Weights of a small transformer language model: 759M tokens.
Each number is 50 + 10 x the weight over its row's rms, rounded and kept within 0 to 99. Layers, rows and columns count from 0. The size before them is the row's rms in percent of the matrix's.

# layer 4 MLP up, 1920x384, rms 0.159, rows 1071-1089, columns 0-191
103:54 55 54 27 56 47 32 44 42 61 32 45 50 52 48 56 50 52 50 35 45 67 43 64 66 21 36 68 47 54 49 47 45 49 64 41 61 42 77 55 46 46 42 61 54 46 48 55 45 37 57 59 57 55 55 51 32 59 52 78 45 47 56 49 48 40 41 66 62 55 58 55 54 47 47 36 37 44 50 60 41 46 42 40 49 51 42 54 37 52 53 47 61 57 72 58 49 39 43 38 48 61 52 31 42 54 52 62 66 44 41 47 66 62 55 56 46 45 60 31 52 47 52 52 61 48 60 48 50 52 61 61 57 53 55 63 69 64 39 50 56 53 65 39 64 66 30 58 37 25 48 27 60 38 57 49 50 59 54 53 47 65 55 44 18 53 43 56 53 39 40 55 48 51 47 57 58 52 52 28 41 51 45 45 49 41 66 74 49 25 53 51
100:47 47 86 53 46 38 59 36 66 48 53 53 49 48 41 47 60 35 50 56 28 41 38 56 46 55 52 39 50 66 44 48 56 40 40 50 57 52 56 84 47 61 36 42 43 48 57 51 40 61 50 55 44 41 29 56 44 29 41 56 64 69 47 67 42 33 48 48 54 39 61 58 46 52 41 37 50 49 49 58 38 43 42 38 63 60 45 59 36 40 49 45 44 27 58 62 37 46 42 49 39 66 58 52 55 52 48 55 68 49 54 41 49 52 42 53 53 37 60 57 47 43 47 52 59 50 56 56 37 37 59 34 47 68 45 47 49 68 52 41 35 57 37 52 45 59 55 62 52 33 46 41 51 41 56 58 26 38 62 36 55 40 59 62 59 51 56 36 48 57 43 63 51 57 55 52 57 40 47 41 60 38 39 37 55 44 43 64 61 52 61 21
100:65 51 47 46 44 68 60 68 54 53 55 69 67 67 59 61 40 42 59 38 37 43 42 42 46 57 55 52 49 68 42 48 56 48 36 48 41 47 39 56 55 41 56 58 54 48 48 49 46 54 55 37 62 53 63 55 53 50 60 57 38 59 65 49 45 47 57 35 30 70 47 47 41 57 53 51 53 81 51 52 58 56 64 36 50 58 57 50 41 64 67 66 59 54 40 49 49 52 45 56 43 57 52 44 51 33 53 58 53 57 53 37 67 51 59 56 53 58 51 65 47 55 37 54 75 44 56 45 63 56 55 43 37 44 35 68 40 55 59 58 46 45 42 56 56 51 52 46 29 46 49 63 58 53 70 52 57 41 58 44 40 35 39 42 70 57 55 38 50 48 65 30 32 35 72 47 55 43 54 56 44 57 36 52 37 71 45 59 63 62 47 54
099:58 41 52 40 57 57 61 64 36 44 63 57 44 46 40 58 40 44 59 43 55 60 65 37 44 47 43 52 51 46 40 37 61 42 28 42 40 46 45 50 61 39 49 20 48 59 42 53 71 51 63 45 60 58 53 39 52 45 60 69 31 68 54 49 41 40 24 59 45 61 32 55 46 28 49 64 61 57 44 40 52 44 33 57 50 56 49 51 54 50 47 47 49 46 51 68 47 62 60 56 38 49 58 52 46 37 71 52 57 45 54 59 44 53 46 35 36 41 49 46 61 56 30 69 54 35 49 43 43 49 44 71 60 50 75 54 45 39 52 36 43 56 45 61 45 40 45 62 57 56 46 50 47 51 38 59 71 66 50 55 51 61 66 42 48 41 69 56 50 51 54 28 60 35 54 33 47 41 55 34 45 51 59 67 42 43 71 58 63 43 47 53
099:48 46 35 30 50 41 53 49 32 58 45 46 59 41 42 52 64 48 66 42 51 62 52 51 38 38 48 43 52 47 53 56 40 42 49 49 39 52 64 33 40 46 36 62 54 50 38 54 37 45 45 69 44 56 35 42 51 61 62 51 44 58 49 32 43 47 34 73 43 43 34 52 46 63 48 54 59 50 48 43 33 50 38 50 26 54 51 64 40 50 28 56 72 38 45 62 41 48 62 68 59 34 23 45 58 49 44 57 45 42 50 53 75 54 42 50 59 65 52 46 55 55 54 56 56 66 24 43 44 41 61 38 44 56 63 49 56 38 42 37 36 40 51 52 41 55 59 48 52 60 46 40 65 51 65 61 52 50 49 62 68 74 69 40 51 65 47 47 48 48 66 52 41 45 44 59 56 57 56 46 52 24 63 49 58 75 43 48 64 39 56 50
103:59 40 28 68 51 41 61 52 52 53 62 60 50 41 49 52 64 64 43 60 41 58 51 42 32 60 53 53 49 46 52 47 53 43 08 64 56 45 52 55 56 45 53 60 54 48 29 52 55 61 39 31 38 48 53 52 33 54 45 44 50 50 41 71 47 36 46 42 48 50 56 59 41 40 42 41 50 70 53 51 70 58 36 44 47 66 53 64 60 42 47 50 53 49 54 28 35 58 50 53 56 49 42 44 40 52 25 47 46 45 55 33 62 54 53 47 55 53 31 32 55 58 62 42 40 45 56 53 55 62 40 56 45 64 37 66 44 46 34 59 44 56 58 56 45 51 46 42 52 46 51 45 59 48 49 60 55 64 42 69 44 50 38 44 32 51 38 64 55 31 47 62 59 32 52 34 42 48 36 33 47 66 43 54 56 41 39 58 70 41 46 55
106:43 49 46 51 42 53 40 51 44 53 55 46 39 51 15 45 52 66 70 47 49 47 63 47 37 36 31 46 40 50 41 57 50 52 48 55 55 63 53 39 69 47 61 57 49 56 47 60 34 58 62 30 47 55 72 60 43 53 41 47 60 52 57 67 57 59 46 56 45 43 61 52 50 29 46 53 56 47 59 54 37 66 40 53 62 49 23 41 45 33 56 46 59 48 56 60 51 46 53 37 45 54 33 46 59 34 44 47 37 50 46 48 56 57 48 57 47 46 54 50 58 60 58 58 34 57 52 40 45 70 47 64 69 33 65 41 45 36 32 58 41 74 70 42 59 66 28 55 53 44 52 60 38 52 51 38 56 39 36 54 47 49 46 42 47 37 47 42 39 29 49 64 57 71 68 46 51 67 37 62 49 35 32 56 63 56 68 45 61 47 52 54
108:64 50 65 50 56 38 32 50 55 48 50 46 62 62 46 78 44 46 63 76 44 39 59 60 39 55 46 41 55 55 31 48 53 51 48 55 43 40 48 64 60 54 49 41 57 57 51 45 53 47 58 60 56 37 32 60 46 31 46 43 64 35 52 52 55 47 50 52 60 40 49 34 45 65 66 67 49 47 51 52 15 72 53 50 73 65 48 51 38 49 54 40 39 54 66 55 63 33 39 61 46 35 47 47 61 36 53 49 50 46 39 57 64 52 57 56 61 35 55 43 56 43 63 42 35 55 55 66 68 52 49 41 65 54 53 51 58 30 41 59 83 48 50 44 46 62 52 57 42 49 43 43 37 60 56 41 44 57 51 29 44 50 61 51 55 42 43 62 68 52 35 52 48 47 55 56 44 58 50 59 52 46 42 57 52 80 40 56 68 56 39 49
089:54 45 50 50 43 52 70 49 35 38 72 45 64 43 59 47 34 71 30 59 25 53 55 58 38 40 40 46 44 52 57 51 38 57 50 56 60 39 50 61 60 56 65 26 63 38 53 57 61 46 50 42 51 52 66 43 73 46 57 62 39 51 57 56 32 43 68 43 59 55 36 36 64 42 40 53 59 26 49 47 57 51 45 39 40 64 31 47 52 50 58 61 50 65 50 48 60 63 50 62 62 60 49 54 66 62 49 49 51 51 50 45 46 56 41 60 56 53 52 55 53 56 46 28 59 51 40 58 75 62 63 49 58 46 44 47 67 42 59 40 36 47 39 41 54 47 38 64 39 70 34 33 54 48 55 52 45 49 57 41 52 43 40 57 36 43 44 40 49 50 52 42 53 33 51 49 64 54 58 61 51 44 49 59 41 67 54 46 56 58 55 53
101:50 51 57 69 44 38 40 49 69 42 32 78 59 53 48 47 49 47 46 38 64 34 47 53 50 35 58 36 61 47 49 50 44 56 41 40 56 51 62 51 70 67 32 75 51 54 54 42 62 50 48 36 52 54 51 48 18 58 31 68 46 34 57 54 46 43 36 47 47 52 60 54 57 59 74 68 41 58 54 39 44 73 54 55 48 51 49 58 59 36 46 41 43 66 66 37 46 59 52 44 53 35 61 45 46 47 66 59 68 48 53 62 42 52 56 54 36 66 60 42 35 60 80 41 61 59 53 57 58 48 58 36 60 35 38 73 73 43 46 59 51 46 50 47 55 45 57 44 54 40 60 42 68 63 43 50 42 58 57 50 52 47 54 39 41 48 49 51 49 51 46 45 62 47 61 28 49 54 45 44 64 50 62 65 30 35 56 53 36 47 61 48
096:44 52 59 52 54 59 33 39 40 55 45 44 56 47 54 56 55 60 45 54 39 52 49 48 62 41 56 62 51 48 63 30 46 35 33 48 20 40 59 38 35 74 48 62 50 50 47 33 35 62 51 44 61 37 56 54 46 38 42 33 56 64 50 34 42 37 50 35 63 38 47 46 55 68 67 48 38 52 35 57 52 53 56 59 45 61 65 38 74 54 63 55 32 48 53 44 55 46 39 44 53 54 47 47 47 44 37 56 46 58 43 41 40 65 72 46 51 55 53 46 60 57 66 42 44 54 55 39 57 62 54 30 41 55 39 49 61 66 64 43 59 43 36 54 50 53 58 54 42 56 44 58 55 45 37 58 72 50 51 53 44 56 44 48 44 51 59 77 47 68 61 47 49 36 42 42 35 77 72 72 47 60 41 63 32 46 54 55 57 54 60 49
103:46 56 35 52 44 50 50 48 42 58 57 68 57 36 53 38 45 59 74 45 48 42 67 44 68 40 52 67 57 42 65 57 49 34 37 48 80 53 60 47 63 70 36 54 49 59 35 59 54 67 26 33 41 45 52 44 54 54 45 57 23 63 44 54 42 55 68 41 50 68 66 61 70 44 48 41 51 45 41 61 41 26 69 55 36 44 50 44 56 40 61 55 54 52 27 39 55 38 55 45 47 53 42 53 57 46 61 48 43 45 59 43 38 50 39 66 45 32 67 67 63 38 54 40 31 48 50 47 51 57 46 47 70 56 54 52 44 44 47 55 52 60 48 45 35 48 46 64 55 55 49 35 48 51 48 49 51 57 35 48 66 56 39 55 44 62 63 45 53 43 65 56 71 41 62 63 49 61 62 42 55 41 31 60 37 46 54 69 58 48 49 38
101:48 68 59 44 54 74 41 45 43 33 59 32 50 41 49 31 42 60 37 33 58 35 73 52 52 71 62 65 66 83 41 59 41 52 40 64 41 60 54 45 50 58 65 31 35 41 34 54 54 67 46 57 44 55 43 62 55 61 48 54 58 42 57 62 44 54 61 54 36 35 62 53 44 53 44 44 43 48 39 61 51 57 57 48 65 50 37 52 25 38 43 42 57 45 33 55 50 57 49 62 39 52 55 56 60 45 46 61 50 27 33 50 58 37 58 47 63 60 26 49 55 43 38 51 59 61 56 63 50 41 46 40 32 47 56 45 40 51 33 47 48 42 44 49 68 40 63 36 52 40 39 67 54 56 65 53 49 59 49 58 43 64 50 52 48 48 65 47 53 55 45 43 60 43 35 39 57 66 61 52 49 71 47 55 58 52 47 51 51 49 48 36
100:38 57 51 48 57 53 68 45 47 54 35 52 71 63 49 48 52 48 60 51 68 56 51 35 65 39 43 60 63 42 39 48 57 66 50 50 57 57 56 54 31 33 47 41 46 22 43 49 59 60 47 42 41 53 43 50 43 74 63 45 56 43 59 26 32 52 37 68 55 58 48 37 57 60 37 54 60 48 73 48 58 50 50 62 61 38 50 37 56 56 46 51 39 55 29 52 39 54 59 51 46 46 42 47 50 48 42 47 44 33 53 32 36 37 48 59 62 69 44 35 35 42 39 59 53 57 53 54 39 25 66 51 42 56 37 47 71 51 46 39 40 48 61 42 46 64 52 61 41 48 53 42 54 59 39 57 61 36 60 59 64 43 23 60 51 58 28 56 50 32 20 53 56 37 47 50 54 26 39 50 53 41 56 47 57 70 41 34 45 55 50 48
101:65 52 58 49 64 40 55 55 52 43 43 60 58 54 41 60 37 51 35 39 74 52 53 62 38 34 47 56 51 56 64 63 66 47 67 23 57 56 59 54 39 53 51 59 49 44 31 45 68 63 53 39 46 43 34 54 62 57 62 50 57 67 55 47 37 49 44 53 57 44 47 50 27 49 59 59 39 44 51 50 72 57 52 44 40 50 34 36 43 51 56 44 43 41 59 49 52 56 41 41 55 49 50 48 69 54 35 62 45 69 59 56 49 38 57 45 36 40 50 69 54 49 57 40 57 63 69 49 40 68 56 62 60 58 57 36 58 41 48 58 56 72 42 49 48 42 49 63 39 56 65 77 60 34 58 48 49 63 43 61 45 54 48 51 41 67 38 54 52 31 70 63 51 64 42 46 60 46 42 47 41 39 55 43 53 50 40 55 58 51 60 53
101:63 49 37 54 43 52 50 48 41 54 42 54 57 38 58 56 47 24 55 47 62 51 42 46 60 52 63 49 58 54 37 48 44 47 57 44 61 59 56 48 24 52 54 40 50 55 48 29 49 53 53 57 65 51 66 55 49 41 40 66 44 74 57 38 40 45 67 62 54 51 42 57 44 36 57 39 38 44 36 53 43 43 34 34 37 47 45 47 44 48 55 51 45 43 36 32 48 56 46 64 52 50 45 40 60 45 30 49 56 63 56 41 30 49 61 47 55 60 62 65 63 45 34 51 19 63 47 48 55 39 45 36 50 51 45 39 61 52 48 53 61 19 46 74 55 49 54 49 60 42 52 58 42 57 55 43 57 48 42 42 38 42 45 51 52 64 64 56 47 48 36 41 32 50 45 64 68 47 47 44 43 40 59 38 52 50 58 79 55 58 61 55
099:41 52 54 54 51 41 51 46 46 52 46 41 51 44 55 53 60 70 60 66 41 46 75 74 56 46 50 50 59 65 56 61 57 31 69 47 50 61 34 62 56 51 41 55 43 54 56 39 55 40 50 48 50 55 58 51 60 62 40 61 64 36 56 32 59 34 56 56 43 37 31 60 51 44 50 42 69 62 54 61 47 44 58 66 55 51 46 50 58 52 53 32 53 58 40 50 42 58 50 43 84 55 47 41 61 68 44 49 58 63 40 36 40 59 68 53 45 55 44 54 66 59 58 36 62 51 57 44 55 63 48 51 40 44 55 57 53 67 60 49 42 72 62 40 58 36 73 58 50 55 57 37 55 53 47 47 25 51 59 61 56 46 43 60 63 59 46 59 53 47 69 63 39 57 37 45 37 52 60 41 44 54 46 40 40 50 43 53 33 56 38 57
100:56 71 45 27 58 40 49 44 33 49 53 59 47 37 47 59 37 54 41 51 54 40 35 61 26 72 34 47 64 57 44 47 42 58 51 52 54 50 61 38 62 55 49 57 51 51 46 47 57 36 65 40 52 48 45 49 44 67 49 48 49 27 37 34 54 53 38 50 55 50 42 32 58 52 52 48 60 47 44 34 46 32 58 59 55 61 48 62 43 60 57 59 46 45 36 60 54 64 56 52 38 58 50 61 65 46 51 60 44 56 44 72 61 50 46 54 44 57 43 45 52 60 48 26 28 48 50 59 50 44 35 51 71 31 64 40 47 42 55 39 48 42 65 45 58 40 47 48 55 56 41 60 50 66 60 65 54 34 46 43 54 55 60 49 47 59 49 41 52 52 79 59 51 47 53 39 29 60 41 26 60 54 65 54 56 57 39 49 50 40 67 51
106:46 42 47 63 53 71 43 49 53 45 41 32 68 57 52 48 56 46 61 70 61 48 34 50 40 44 54 52 40 47 45 54 47 34 43 52 45 53 55 51 42 44 47 46 49 36 39 43 47 41 39 50 36 48 47 47 42 54 59 42 36 23 42 40 27 52 41 40 49 51 51 47 66 64 62 64 39 44 49 44 48 37 39 50 44 53 50 53 55 44 41 55 39 41 46 23 48 58 57 64 31 55 46 47 66 65 56 71 48 59 56 40 43 50 59 25 41 48 57 58 47 65 60 55 45 55 42 53 50 64 55 44 49 81 37 66 64 62 59 52 64 42 62 56 54 38 57 51 57 47 62 65 51 56 51 60 43 47 67 51 54 39 42 62 48 54 30 40 49 61 42 50 57 49 41 55 46 40 43 56 38 49 59 64 60 47 68 45 34 55 40 54
# layer 4 MLP down (transposed), 1920x384, rms 0.155, rows 1071-1088, columns 0-191
102:57 43 44 56 42 48 61 44 42 40 59 41 57 68 50 44 45 51 49 55 60 32 56 62 29 68 51 40 51 67 35 55 50 30 41 45 87 50 55 55 41 51 39 39 57 48 43 58 41 38 47 43 49 49 56 71 41 58 40 70 52 48 55 45 50 44 53 38 48 70 59 52 38 49 66 53 53 45 42 45 47 51 69 58 66 54 57 51 56 49 35 36 48 40 47 57 31 54 37 49 59 50 66 50 44 40 44 72 42 48 43 43 43 50 27 43 57 50 54 46 57 45 28 49 44 37 44 68 60 54 60 54 51 55 67 32 53 58 50 54 52 46 49 53 38 44 46 27 49 46 50 66 43 49 43 49 54 58 52 41 62 50 50 48 42 57 34 65 47 50 41 46 61 55 50 34 61 30 64 52 41 55 28 65 38 48 50 36 43 43 36 58
094:49 41 54 42 54 53 56 40 50 60 47 42 54 52 70 46 60 46 63 57 71 42 51 57 39 50 45 56 64 46 59 39 53 72 52 39 41 51 52 61 54 34 49 62 55 47 58 40 37 44 40 35 43 46 42 55 46 74 42 55 46 45 48 46 50 63 47 45 38 55 46 48 50 53 55 55 59 43 49 52 69 50 44 32 65 44 45 37 49 44 46 59 55 54 28 46 36 47 42 47 55 51 43 34 55 42 54 45 30 49 36 38 43 49 49 65 52 58 58 38 58 46 49 67 38 55 52 46 49 53 51 65 66 52 63 54 50 31 62 50 45 54 51 36 39 64 29 38 36 70 48 53 63 51 55 34 51 51 69 41 58 56 49 54 63 63 68 48 86 50 51 40 75 32 55 33 46 77 45 64 55 43 43 67 51 48 37 55 46 34 40 53
098:58 61 55 55 43 42 47 28 59 46 46 32 39 43 40 39 60 38 30 61 47 39 41 62 47 42 52 54 48 59 70 55 59 58 63 51 74 54 49 41 63 33 55 51 46 51 54 58 43 64 45 65 37 47 54 59 52 60 37 54 52 55 52 57 47 32 45 64 50 56 33 42 43 51 52 42 51 35 49 57 39 64 28 75 36 53 56 39 49 48 55 59 38 50 58 45 49 62 54 46 46 52 41 62 62 40 35 50 45 50 55 46 55 68 42 56 45 64 72 61 46 53 31 32 42 55 42 52 53 59 51 76 27 46 59 33 39 61 49 42 56 33 47 59 51 58 33 48 61 37 61 37 57 48 44 49 41 53 58 65 58 45 33 40 49 44 24 69 46 52 34 52 62 57 67 45 62 46 63 30 63 39 52 48 34 58 58 49 55 36 48 41
098:41 35 43 33 41 50 40 58 33 46 37 33 50 53 43 72 67 56 21 49 50 47 49 37 60 52 55 42 35 51 62 35 43 51 56 48 56 61 56 57 35 67 38 49 64 57 68 40 47 55 49 60 58 38 35 42 62 35 44 60 40 51 38 60 58 42 64 46 41 66 29 40 43 56 59 48 52 22 49 31 46 53 57 53 58 51 45 53 33 55 51 50 57 58 50 47 55 45 43 44 34 63 47 50 50 45 54 47 70 51 46 57 31 29 58 57 71 47 54 46 45 32 46 49 50 43 61 58 61 48 50 58 54 70 61 60 63 67 51 43 62 47 45 59 36 44 55 39 50 38 40 45 49 53 38 52 32 46 41 57 65 43 53 43 44 48 51 65 53 68 45 47 62 51 58 56 47 40 60 55 56 42 47 76 50 45 44 41 42 52 42 44
101:26 39 48 43 49 54 60 31 31 62 51 40 40 49 35 50 52 47 60 59 46 49 46 54 61 57 48 53 50 64 58 60 46 44 50 60 60 42 52 51 46 59 55 62 59 42 63 49 41 48 41 52 56 50 45 43 35 58 42 46 30 47 47 55 60 55 63 42 74 53 70 47 56 57 62 45 45 70 57 67 54 49 49 45 48 53 61 55 51 43 60 42 44 55 71 55 70 35 52 40 49 49 46 35 55 34 46 42 49 48 39 43 55 39 44 46 30 25 41 53 63 40 62 65 59 54 68 55 44 54 59 38 56 48 54 41 39 73 46 51 38 44 67 64 52 41 44 58 44 44 41 64 45 33 54 42 38 53 54 61 48 67 57 56 60 47 59 62 48 47 44 54 64 46 56 50 49 57 37 62 41 49 44 42 36 61 52 50 56 58 68 49
114:55 61 49 45 51 37 56 40 44 67 55 71 44 25 52 47 55 43 41 38 49 50 68 58 47 43 54 53 47 49 41 51 59 53 53 69 58 52 50 59 47 64 58 43 60 46 52 52 39 59 55 67 43 43 44 33 55 45 52 78 53 58 45 57 49 53 38 42 43 61 61 42 33 54 52 53 53 46 39 40 57 63 51 50 44 39 48 54 51 64 62 44 53 42 42 32 59 46 58 60 32 62 38 31 28 44 60 54 51 45 49 32 41 49 57 63 37 56 46 41 28 40 58 50 45 55 44 72 62 50 47 54 49 49 33 49 53 44 53 48 55 51 43 43 36 54 38 60 31 51 45 66 49 72 45 54 52 34 52 22 46 55 39 72 42 45 55 61 50 71 52 50 47 67 54 49 55 39 63 49 65 51 45 49 47 46 54 48 56 44 43 59
114:55 71 38 63 55 57 44 55 45 63 52 39 47 58 39 38 50 59 41 48 56 44 49 69 53 36 70 40 56 52 40 42 50 59 57 33 56 52 40 57 47 45 54 38 47 56 59 50 45 50 35 45 41 50 50 58 47 41 55 52 64 44 54 44 46 73 37 40 62 45 52 33 39 57 61 63 58 31 43 72 44 45 64 54 51 43 38 57 53 44 61 42 23 34 42 56 43 50 54 51 36 42 52 47 64 57 58 56 76 39 52 50 46 45 35 62 38 66 43 26 53 50 60 40 58 35 22 78 34 73 35 48 54 35 36 63 27 63 66 31 45 46 40 58 47 53 60 38 54 60 56 34 53 51 58 36 42 46 44 38 56 54 46 55 55 59 33 52 55 50 53 51 51 29 46 48 46 30 46 32 53 48 55 64 67 62 32 47 53 50 50 55
111:57 36 39 40 52 46 43 51 64 53 59 60 59 45 44 60 46 56 37 35 57 53 45 34 62 65 43 69 37 50 50 62 54 63 64 64 31 57 54 60 55 60 55 40 61 29 29 53 34 56 57 44 51 40 53 57 55 57 44 54 41 43 53 38 46 56 55 54 49 53 39 53 67 53 53 40 48 53 57 51 58 60 34 31 61 49 55 75 34 53 44 43 48 28 41 35 56 48 43 63 43 57 55 54 46 46 58 41 45 45 61 44 45 41 48 42 35 50 59 50 38 59 60 42 54 49 39 47 71 50 59 46 53 34 38 56 35 27 51 50 58 45 53 29 48 56 39 54 52 40 63 43 62 47 65 67 65 60 54 54 46 57 51 46 53 56 62 34 19 49 49 53 53 52 55 40 60 59 60 49 49 54 40 57 54 43 50 44 57 49 28 38
091:42 53 33 50 39 61 62 43 64 56 44 64 60 44 43 56 51 51 65 60 53 54 53 66 57 55 53 61 58 50 64 38 46 50 57 52 30 29 71 54 47 62 45 66 56 58 71 48 50 50 48 65 57 48 46 47 65 71 50 31 44 57 58 50 43 51 44 51 49 39 52 39 50 69 52 44 37 59 54 35 45 50 46 41 70 57 63 45 32 62 61 25 48 47 38 52 40 47 63 56 42 58 39 35 27 61 56 27 45 45 39 54 68 43 42 39 43 55 55 53 43 52 47 62 55 39 64 47 44 57 52 46 35 43 65 65 49 58 52 60 54 65 44 41 65 57 69 54 42 46 49 52 44 51 47 50 35 52 44 62 54 46 76 51 42 51 77 53 57 54 47 68 49 47 42 40 56 45 31 45 43 51 45 42 67 57 36 32 64 49 45 45
098:50 47 63 50 47 63 54 34 46 56 62 39 51 55 54 54 50 48 51 62 59 53 67 58 50 49 48 62 50 58 54 55 66 47 53 66 62 60 61 52 35 40 50 32 53 58 64 28 34 51 60 60 41 37 54 44 46 49 51 51 44 55 52 39 75 47 43 49 72 54 60 33 34 47 53 56 64 56 43 76 64 38 52 46 53 47 58 59 49 44 48 64 58 30 33 54 56 46 44 51 57 45 53 47 45 46 38 29 42 53 22 34 58 54 38 45 48 54 64 50 56 46 53 52 51 51 38 56 34 35 67 57 50 55 36 26 39 44 54 49 45 42 45 45 48 61 45 55 65 49 47 52 61 47 39 47 46 54 42 52 51 59 52 61 63 90 49 63 43 45 56 33 43 45 34 67 36 49 48 52 43 58 53 82 44 53 41 30 61 50 53 53
092:43 50 32 66 53 53 64 55 54 41 48 61 53 58 45 46 57 52 44 41 48 52 59 50 54 57 51 41 45 50 53 52 56 47 35 57 53 71 68 58 65 29 58 58 52 41 48 55 46 42 36 48 29 55 45 57 41 51 63 54 48 44 60 33 41 68 49 58 64 38 49 41 62 51 50 64 56 68 55 53 51 59 57 38 67 49 48 52 40 56 40 45 66 62 41 47 47 50 59 64 50 42 54 53 52 49 51 33 42 30 58 52 52 59 41 54 48 57 25 40 45 47 43 39 43 46 36 59 56 46 60 45 60 52 56 46 36 56 35 52 49 28 59 53 47 47 36 40 44 42 58 56 46 52 58 45 42 60 48 43 62 40 40 41 35 69 36 54 53 56 65 36 45 70 64 35 52 36 47 41 35 41 49 50 60 51 54 43 35 33 29 49
100:66 47 44 62 59 51 49 58 59 43 33 57 45 49 62 62 58 39 44 42 58 52 54 53 37 34 42 63 48 42 68 45 43 51 58 56 46 70 48 54 54 37 46 49 51 59 46 62 38 49 55 37 67 60 64 61 48 34 52 49 44 41 42 56 63 55 47 51 44 51 49 67 79 41 66 50 48 45 63 35 39 67 47 40 32 20 34 46 63 53 63 73 56 61 57 62 63 48 34 69 45 63 59 56 43 44 65 38 40 51 61 60 62 55 50 39 43 43 54 40 57 44 44 61 38 53 37 55 43 54 59 39 68 55 45 46 58 41 51 46 35 45 64 51 60 52 61 63 36 46 58 53 52 74 44 51 48 37 56 61 23 40 59 47 31 69 36 35 42 58 59 54 69 55 45 50 56 53 54 42 37 41 51 58 49 50 76 42 57 59 52 47
105:65 39 58 57 51 42 50 59 37 55 35 54 45 35 63 44 65 52 37 60 51 66 55 66 35 67 50 37 33 43 37 43 52 53 54 48 54 54 42 37 43 31 37 50 57 69 44 51 55 35 53 66 44 48 68 44 40 46 57 44 45 45 65 43 43 31 52 61 36 45 65 41 50 40 48 55 39 47 53 29 47 54 64 48 24 66 38 66 33 46 58 57 46 50 46 63 59 33 57 37 61 44 51 42 55 45 48 55 57 51 63 53 39 65 31 64 46 35 66 42 61 45 52 57 50 39 54 33 56 46 68 51 47 52 35 67 57 59 62 51 52 51 55 54 67 52 64 51 59 49 55 54 45 43 62 75 58 54 56 26 45 65 53 44 52 74 55 34 48 46 37 58 52 55 61 56 50 48 51 46 53 53 51 54 42 56 57 63 35 37 40 60
094:61 29 53 52 43 41 60 40 56 41 66 39 47 45 59 42 48 43 43 39 30 55 47 48 29 55 41 38 59 39 46 38 43 60 58 55 53 48 50 33 57 50 65 31 61 44 40 48 42 46 54 47 55 58 78 56 52 43 62 54 57 54 38 63 72 57 45 53 57 47 51 51 38 54 43 31 51 38 34 47 48 44 58 33 54 41 39 49 57 36 61 55 66 55 55 64 54 47 41 30 55 43 57 36 50 46 54 49 47 55 47 67 44 43 46 61 42 45 47 56 49 51 52 66 48 57 34 48 51 61 42 45 58 68 56 42 54 44 47 83 37 44 58 67 34 42 36 47 60 59 47 43 53 46 32 40 73 44 39 48 42 30 54 50 39 54 64 53 58 66 56 53 54 31 38 54 50 47 71 44 26 36 45 46 40 46 49 56 56 32 49 48
094:49 47 30 62 57 37 52 58 50 38 46 50 47 55 78 61 44 63 71 44 56 59 54 44 66 42 49 64 61 51 55 49 34 47 52 68 34 64 45 50 62 25 34 67 53 55 53 48 67 43 45 46 49 54 35 29 60 47 61 62 48 46 30 60 52 46 61 54 37 37 36 34 53 59 57 44 62 46 55 53 23 40 39 45 49 41 57 58 44 28 57 63 58 33 51 48 55 55 51 38 34 49 52 58 54 52 54 35 32 64 42 46 63 48 48 46 47 59 62 57 60 52 40 66 50 41 44 55 50 47 51 59 58 22 52 64 55 47 52 46 49 56 56 39 72 49 57 41 57 50 53 23 60 43 58 49 59 40 50 44 56 45 72 60 63 64 59 63 59 68 44 40 45 31 48 64 45 63 54 55 61 49 55 34 40 39 46 61 43 34 52 49
099:51 46 29 46 50 41 52 38 59 47 30 36 61 45 59 58 45 41 36 51 57 52 52 57 28 48 48 30 45 69 42 41 41 38 50 71 55 55 72 46 53 38 22 46 41 60 51 50 57 44 52 48 40 60 45 61 40 59 57 45 50 41 55 41 40 43 42 48 39 42 37 53 52 38 53 45 43 66 29 60 33 61 56 50 40 34 36 43 50 45 38 50 62 49 49 72 48 50 36 49 59 42 44 55 44 51 71 51 45 42 62 45 57 56 46 68 41 33 48 62 59 58 40 39 59 60 65 46 53 44 52 65 45 45 71 33 53 51 50 57 43 50 44 28 61 42 44 41 63 55 59 44 57 44 48 44 61 52 46 51 40 68 46 60 42 52 33 54 45 61 39 52 61 47 72 52 48 44 60 52 44 46 54 54 67 60 47 24 65 50 52 49
098:57 53 48 38 65 59 59 55 40 39 49 43 59 54 38 54 22 47 58 44 46 55 43 44 51 55 43 42 64 47 48 51 44 54 37 50 45 52 43 25 39 69 70 52 45 54 30 55 49 47 72 59 49 57 41 58 52 37 38 49 42 52 37 71 35 69 60 52 49 55 59 47 53 61 76 56 40 56 62 47 51 45 52 36 58 35 57 58 55 54 61 56 38 44 68 56 59 50 34 49 36 51 58 49 32 43 44 54 51 59 59 62 62 45 52 45 46 42 68 44 37 38 39 56 60 40 28 54 62 47 35 43 47 46 51 54 59 47 46 45 60 37 48 48 47 58 37 42 60 40 26 54 56 44 39 54 63 44 57 47 48 43 57 50 52 70 52 46 38 46 55 45 55 56 52 54 74 66 28 53 52 48 52 48 46 43 62 52 40 53 43 31
098:52 44 49 54 63 61 32 54 60 41 48 41 52 57 45 50 55 60 49 42 51 65 73 58 50 28 57 63 53 52 42 51 63 26 39 70 63 37 49 59 38 40 58 44 53 59 38 73 42 42 44 36 81 74 54 38 44 51 57 45 46 52 47 62 42 36 40 43 60 63 76 45 67 51 45 46 60 38 60 63 58 61 58 43 49 46 51 53 45 50 32 53 52 55 62 73 52 53 54 50 69 48 41 60 40 45 66 70 59 37 46 51 52 42 47 56 34 63 53 45 46 55 44 44 33 60 62 56 43 46 47 49 55 47 51 35 55 59 55 36 39 45 64 49 58 47 46 34 41 46 43 57 41 50 47 68 51 56 57 41 54 60 37 62 64 54 38 34 59 33 78 44 56 41 60 33 63 54 53 45 52 68 44 43 53 53 39 57 50 63 50 52